{"num_hidden_layers": 12, "hidden_size": 256, "num_attention_heads": 6, "num_key_value_heads": 1, "head_dim": 64, "intermediate_size": 512, "vocab_size": 512, "hidden_act": "swiglu", "norm": "rmsnorm", "norm_place": "pre", "norm_eps": 1e-05, "positions": "rope", "rope_theta": 10000.0, "rope_fraction": 0.75, "qk_norm": false, "attn_scale": 0.125, "bias": "qkv", "tie_word_embeddings": true, "parallel_block": false, "init": "trunc", "init_std_qkv": 0.0333, "init_std_o": 0.0414, "init_std_up": 0.0477, "init_std_down": 0.0477, "optimizer": "soap_variant", "learning_rate": 0.00359, "weight_decay": 0.0, "lr_head": 0.00735, "max_grad_norm": 1.0, "warmup_steps": 200, "schedule": "wsd", "decay_fraction": 1.0, "decay_shape": "linear", "final_lr_fraction": 0.02, "batch_tokens": [32768, 65536, 98304], "max_seq_len": 1024, "doc_mask": true, "train_tokens": 239200000, "max_steps": 4114, "dataset": "wikipedia_en"}
Each number is 128 + 32 x the weight over its row's rms, rounded and kept within 0 to 255. Layers, rows and columns count from 0. Numbers have three digits each. The size before them is the row's rms in percent of the matrix's.

# layer 6 attention query, 384x256, rms 0.0333, rows 215-265, columns 0-127
098:106100030121191171195117087107082168111103139144140142153090120185165136101111135143156114146106108109162127059167137107103105095130095165141095147208065113132155136082195105122133129129237153098104180146074163131175116084127124161089148139084139119166116156099152142191117143099078142114162106139113135131122141136097099154158104116097118144185128142079119078139102136099125130040153
094:070091079164111145129141042126054142148098100146114110105142120068122108169121093147097068135156123106145109119136109168083106198119151096070129099096149097131175135199117120133105160097145096078042169148135134092108124106060125156173132108188122172076094161145121139089131135144132187094182143131100122107165101146164101093155110145166159157147145079098131097171140126149184126139141
090:080134163127114133163154101093156166155093136140133101092162068153119070177138120176050108122143183071135161109148132174152094114126108062097065169051137130171145145197216140120150107129104083096128158186129125174128151132136189149089118122176142178096038112163132137173157131081073126071140096128170135139152134120080139151131151170127158157091185169130159104098159127128164134174098
105:109153099169106125142081115112138152088067141185126127128065102115077118134126161114120191080125171122094148119145146159148110095098189113110099146139164079209066126156152077096141098071136187110139152139116078112170129180149165109101126169188121105146070094125113093161077150107074120156070104109119116142141102127155151124094098087202157172125105116072097122136107144147096167145209
101:136114143101110122193138079091103089128155072109143090109075117146093162174164139192122100154172145138125090123120094151067105126118171135106148176053139108177172116130146138141151122137140132086137226176132150136113184104095134139158145173110116120110033134120108141116124097145072129098140132158141065127148148112093126120128159159109143129068140155122139154101110162225136113135092
087:110154101121108117141128138089103092109163163074114139068142160133206039150099113106088130113153119173055172097142110168108142127194108161144105066176096118120147141137104146135173121158074152103105097098122137090133112067134100135141167125089128124121133131128098124157070092161156123113107151104139205079089111152154114118144133121133119129102189134108165137048132105164118082121104
101:112101110117184132167082138125129122136054104181112113093143107078112117129101116150142176107135134162116196176073108074125186110125105128118172151127139146130125140114119134079125159176138126119164187176074133107132172096089189123093105171194196140104084082120148201130124130172099119123154168118078121145193115139108127092101079105129133124120069137148137121131087199119123150107121
110:188148082101123105120151099144118131125105085199162173140096167145167095151105153070173060049113087150106130139115065123154136162133131133169092128122151131155133149107123117084166091115125126129122123165093100112099169161102147159088089097232123176157121139130126145151155077129124125145070151130144068119118140090154129134157144193198141078175113155132134113165078167138170129167108
099:139068122121107082153081138150082125126133119099207191158176139093174093179120094134157173171182119111090123133151127112135172124119130121101159133116184159115075143120150149115149162099119112114162119096115034117158214129109155101151105098129057124082122155164149126165138176196119210094114096139136114145135135091147165095089082134117169100192141176133163116171193089157178113149142
099:125120112202084115115150130141098125127127128151156147148153148117113145079121137092129115132165165177147153154102102163189150114130089111118136107150114088146141116109118085214046140107110164119092115151109097114149105148098143117104110192112207091166154106161167042105127161142096151097131128123119079107149161098148074097132102140199120129108128129132151090098083126091094149145077
099:166175080170139122145130143162091125182079138136110127124114119170085128168214142117115104139098150136160076155141234144099100127131144137107096125144132166126121097128149142186116108146126143156103101149150082083147051138155122145097178083138185098111140165109182130114162159127153115149070097119088111075123101177176141116140151153107109142130089092141073087101102161104110163192145
107:087049162159162189090116185172150109096192144077095101132141134154137168186123083136121137165163132153155173154111148176148166140165124157122134137095097110157156158190149163114154165132152048156142129106108130106100164111175131141151126070161094119116174130103103113189141125099177118117089138116131107159127153143145093119116091137110139091116145103106099145116095124110163097106090
107:115104082123047205131095181113118131084112183128128140134194144118152143198089123155130103158148117136159156095117079119167123118099146188110090131121128132181104152120115122163133086122137095159188133113133131128147160121159144076126148130179086154118080161115198120173190099081124100158119156120148151107121150160103106169135120071099158162093153145112121126111137180103094173126164
111:144203105098118118129122127163103120151110169174151084107132171128097093139195128113103143176104116126128079155096131127158084163125077106081142129209169102126062127192111074100123096147139139153131164087134078101145090168129141130120166084166137162118117086109180124090189089113120087173126124122131169120131121130102099167178128140123131138140113126097155142105127153113145140107135
095:139132144184142119173093131149189121126141095141106123086063113111124169119102094197133182164134108124097109133095178117183125100094148105137130075058111138171102088074094143152145134133138100127112096165086159077160158153109121108189155181090187142089143179121114176075117109139176131106184190133132151120136153136115104121091130101143121093164104116095174184086114131157160123126051
100:183159080140147115099140069105091111134123171181130108094131100107168075129149158172141173088106155171092076098100109123052161104133113128171182145226165128085112123102131087077151087171172093158152134124108095151143133079139094124080115130105176113107095135140098182124132118075090135185119138093130154128114108119112224145137179107110192137108150133133111135109176180141168156161120
100:139066184117107086135142047142136142156132118156130147111148104079166192139135076166125155115122155111178096137142117148127114201146175141154105127092113128139142190126155094148101119081156161177139156097154089186155092106133119114076157144113110182143104142134124119138136123120092061120136144100105115136122136077141119086132146103178097094088139159169055107123145087085153075126195
099:103133153139105107085098171156087119158086114153176149196164136154159146153106116104159113160151083072127132096097120180192110153144108124109153085106135072137154150129110199138122154139094078124108079131128124130068047123120123100107154101104141096079142143171094089132108127154075150057130117114108112090167132141110148110129180125145158122096123192119124117181148164096125106148127
106:152066184107133082140128129128157096127132089169121127089126162177136155087054100188149144102152155180085146182143122084192046149139100073134079107093120128111149127116136122123159156117122120097102126178157186151168103108149141111151130091115125121153084103162057154180063148073120171089143112143151102107123146136152135124144115133094141124101132146159127103085067101166124131154120
105:188156148106134097117143099178091174108129193157185061110109108114146103112167134046124104145103131079127178106109128127143123080061116130168109098089109127149148125139163148068113130115109095120119122085146133170138066153096137126139094120159125094137139104204168193152140138159124130161112102150134090130124132127178099181090120159173155111134150154081129182168158188110137136155097
103:115151142131131103128142185183092114079179152114098129087105141126097168134091073157103066194165127182136072138102123144084186125104125129086169077080107093124063098102138165222123119148090117094114076132136176109077155123142158092167130154056093070058136147147119166115140124191119121151136122112124126137129126142155138137120093102194158097093161095103170125113165149120190153124142
097:130162138190156174118180126120131110102152104138131108119132196124127111118113086108176100189153105131134143084142082122078125114164117185118183170129116092064167117139106164140063092132105129107158066104124104127123133159132107069183116147111190165135039111162167187147114121110113089071097109107157094128066162156172107121149164125158130134171091133094164092166130107210144133142130
096:138167123080100159130143095115167107091132110119097099098155114133151077101153173154149192125077128212148165173165129149062076106086075144113098073155123097069112118195151121118130155115177065136101159102139061199095175173106124078105146130195103114100171095106176149173171108147131079160138122101091110138099133168154123207151162123177143128127122128139094140116126117139132118117123
095:148130139103163129057106098130150129157088155144063186164158103095170150124116157170136180149120116128114107126125113119157173122140167076136096128166129157138078127129149151152130063099056091212117114098151086152150136096198128188103172106102106089066150085158163144146159104085107131119134093133128165101104110082109099165101119139198125135144085140145081151092141135077140183176187
098:145177115114144152119080113127095115175181125119109151132192115126161148130138109152138124134117156087163094168154086109081058102155104166139148144197125105133113094135119130071153115166152170109141112159111145106164136079140126149179158081117124087105117110115144119091066095144134165120163090105077163149143130110117099145127125049113150125149064129131067141046136145199088111098127
096:087146112102118170127125112106134148148107126160118121205068088073097123124198146203105068094150131170138074177112139129132121130130154130162129169108185124122121109115160102136141166153095164124184159108057101144166073126137182124157126185094099103054116041131186136158082094104093063196164142134129084120107118116138122110075170134162126089102166079131102126162076127153128096113114
095:133131070104188107166120151123139165080088097131161080164154070108130166181132171058046170112193151114126081142181121137117138127073146171133136146098125137106133100114135112228133145114152159075094106092136131128175144097106123107210167093185115126158129103110170131094102164151180123126088141154091165111146133153166126158196121122138173089173144113134132155112146136113049178159101
106:129196173196132178170167118119135119138111202159096122136126119108135140144099149138131139144127147134182161134150081126136163151156166163135138080110115125112109139135084100156115084118198091155086096148207081132128146099132098126170127134142162083128094134097087088119079084164235120160182074180174102143093156217146072119175103127102139095138140174167083138077126145110091106155098
093:133147133124133110172183094099081134138135095131177069127143192089123174193108144178124163122107094145149080062122118154105120146102183125152130110185163142133112105095133077116110142154150164090129198167046123168043162131095096157156146148127132149109141145147079157043116128149109164146109142161142107162144144165071166112181098178091183184168136161140146122154106094109130155121154
094:102183146116120130100108147226062205168123144146096139141125144113207050147198163148161105141122105144136152209121114143070104145141107152144113157121161073143160166120126185080138113161113151136129124089136128131150163114147054190137089139141124114157143129107184173191093164168135098141125162163140161125126110129185118127132141141104205096128065151116101095102158137120131127109099
103:134085080156125128157087141075201091181140158116128136108145159105108027099153147143117086088124204125124162140164132106176123124150162129153156134151065085129115115158126104120132148119148118209139112135157082145134210153132149145072150112084107108065133136181146155166127090149146112127176161111096156114136173103134121082103102132147124126106149204080157111114188103147117121192132
097:084108078134104124173110062118128168154124165129114115113182124081180146104078122137100146112114106184141170104072144096196123132157138132113117143126065090124129120144128101100058149057164124156091099126163188184153125112082132121100149177146149104183183146156126106111128137093108092108103120147139141107201074156152094101137075153135128222132108125107101164182105150090177129166146
099:138147203132176156163104100109094127076145160113115095094065154131147117118139111177154157145120076150097155144068237113133121149128083140114099145115118124152161089164097160142139091074141140152097079118170127115123114204105132127164123143149098096114091129190081129131129131168117126164119109104175203101174182129139185115206064091152078099155130131113079109106098132136141114086130
107:128096127102182075126100096185139109102117133138135156098122133144073112210136131086126152158181232117126091129153093124107102113185107113152106148117063139075145114169160100136189123152138085153124146145218123124137104145144129095091079144121133115126118101069179095195097096213108152081135148134128133138100158155121129153120147132101152148180173112127096112134131125110142110164111
105:209069063121100128079085178140164095164163178176159094179121075161118097144181155183167057161112068107168157150153138131166132154146149113165114089163149121108133143205096144118134146172161093088056158108128146116173179142098148142162115074152131146147145124142116098148141128161169131131068147166115134192194174095111132133132192131094099158110145161149089156120080107075114172156196
100:175120101145085204132142112171122107098082108062135138125106134163126130148082117156114146079153131120138077136194063089159086172108080141103074158128146130139137174100140122126075130141102156061107137120138187132151133127092133088205188151101082123135131145112128145120114161132134107084101136131123177123153127125140155147123120153144101152124123155084114137214074141150108120106129
108:097087156083121135112114123159099099172156164110109114128124114110119107105093148102043166136147109118163163130097101171074121157105135143110055173156125109134165170167157128069101147107121119080177115133100155127073116152134191124103124188133203123067140135122085177133099151169146150131144107061081125103115119147176081157175107139061164147149157154079181102236090130134121187111104
099:129147122124142141077117128152124109145099202098184111090118138128095121106116145099146086086161082125140178124107108138076102085072163161096134146155096146122176127149087105096213130138133180091105189166177136024120066156069070123151141131071162104128120131134153134110068069133085182100130167119168153113165115108129107128156129163138101111132154094087134107108156119106112111099122
105:103149143163166113082157069164114087132093140072134149142113084125122131100125107138102092146113165118125135072117094120129142142078097096195160093125126109070127146142102146170093097116088126184103125095084114129102127137143123121166145140090180101122142143160100155130156169110148114151154081107139071131157102078171122086131054140177075160172103063102151126134110092141125145132073
100:134129123068156090122143136110116128124113092107138155140100104135110108083097124149107166129088096109120134093182103140127112104177185100118146110160177166044160082128120088130111121167123079149126105120117126121124101079164079107182147126124062154141147120100125083167154141148044169159112089144116137133126169148150117063151119084106099103158097156154108141102090088099124150059157
096:138163193121133200103176102165128154119083114111095151148133138076100129125153126056097155118163143164137154095075125125108118166131081116152113094104186126060152133084132126074158104128126110194106074081116116071167137084111123134083133170099111122093145186140151168110118133132189140167125172105140107118140108114090083196098100169126165090090097117152131113101144175057143152169086
066:149197181154136124234071154134167110157136085138073170151150164138134137104175123126144131135148148149120143101119186105202143093139114158170171094100135176081165167154155124146098132132118078096111134134155114123075112103086124098120155139154143064121142103145170129107131116173155130104162083121152149118093152054098094104130109098147125089119104071160191223135124115110107088128121
077:135170090039139125139143148130179117163121116216130128114184120170146120159120162131162111138109121082145148088182149135141160106148121126131064149165123153102162151116152131125126080087189152097104151177101212143095130166172116172147098097062133142140075190115125117134162119095115129195111100147069142095176156139080148155059125182094124082126124110149126156115136213133123093135115
063:131111084129148116138175160178082134116154127151194135133137128106063188106076108093130083135144133165123159180168067134151137105196120088115133136154139097107171107091138113111141186115146107107123090118130044131162142123093142151164161071135154113173118143129158105149127096169106122190109153116115167130092061122116209092153145186148075168135157167140079082108067118171177130117074
062:106138135109140173152129095117179148147132125104167123116181134163104142123153075152112106106157057152110180129124119122106147113136109116137154189077133151113129197173150144153125112135169155112120115130162085071100142088172084129133109148115171056090125159139139129124107089156080151055140128147102144109156180057144126156140116123140115147097156063105164092104139136076127127120098
059:166091106104141113124128137142119120130100102102162153098134121110120073206191145104093111135108157170093177149124117152139125113169158178101089152148142100125044082175113124081197104115115153108151136132055128117120128123115139132182162159124088114124116067170128144105147179118134072093076110121137116144130132190098173170185130129096124139093139150136139096149151085101097129120141
070:089104128079060103149120116097133130133117175184195095222163135083160147149108091111154164073108154155075128105146142143117141134074124178056082143133104142089145094110084175086153129115105136129109138159135049135113109131112161146102091141095154191106143090134154198160119085123087160124139152081113115145155138110041159019071148137089112117082139164171121186145097157107167117095141
093:080072176091131124116080132171083067151145115104154110111090189129103088130133171146165176113078140126176119111152124151102127164118136158139074121130129112139128087111118135115144086121161148125128184143092067149099092158095112152169074113076140119179138118233134129153111189133097104115122145092089121099112167152095195121108160149189148169172132131179153139126149109168110145175087
071:164153122130192167073187118113090114144066127163124113134157153136160185217101145104134158115158161125085125135108124134121094095169137150145089143154130134174042105173109149111104134087110133120094168108106125097157112135120121131114159067152141129063116148131179079117168134136078066078115095083164225177146115163091166117175134151099092141172145107148095122191150146116152080117169
066:150154151075140098161103177135175154102159147103127111142108101129125108105142082131114107151176131100133146107066120124136119164149140091140177171136100143113155089137100139102092130118132106156172063148148072119154167161103116148129119069145070123150114171107121148183110133155119144123083132125110109096065127150119077138095125100192163125137120208084185114056089090146120098077047
072:159150151108104143136150115132183141112177161083119150125110133138117117047096119164123096106137119157141129085077088097149138215142149146141146149087154083151133128071120114106145110156166176119148088094191107133090215127138139140132127164164139105165096176130157171139127166151104183122134118131131062120102139138133109127152136137110168116144174158153144085090132097131150123140128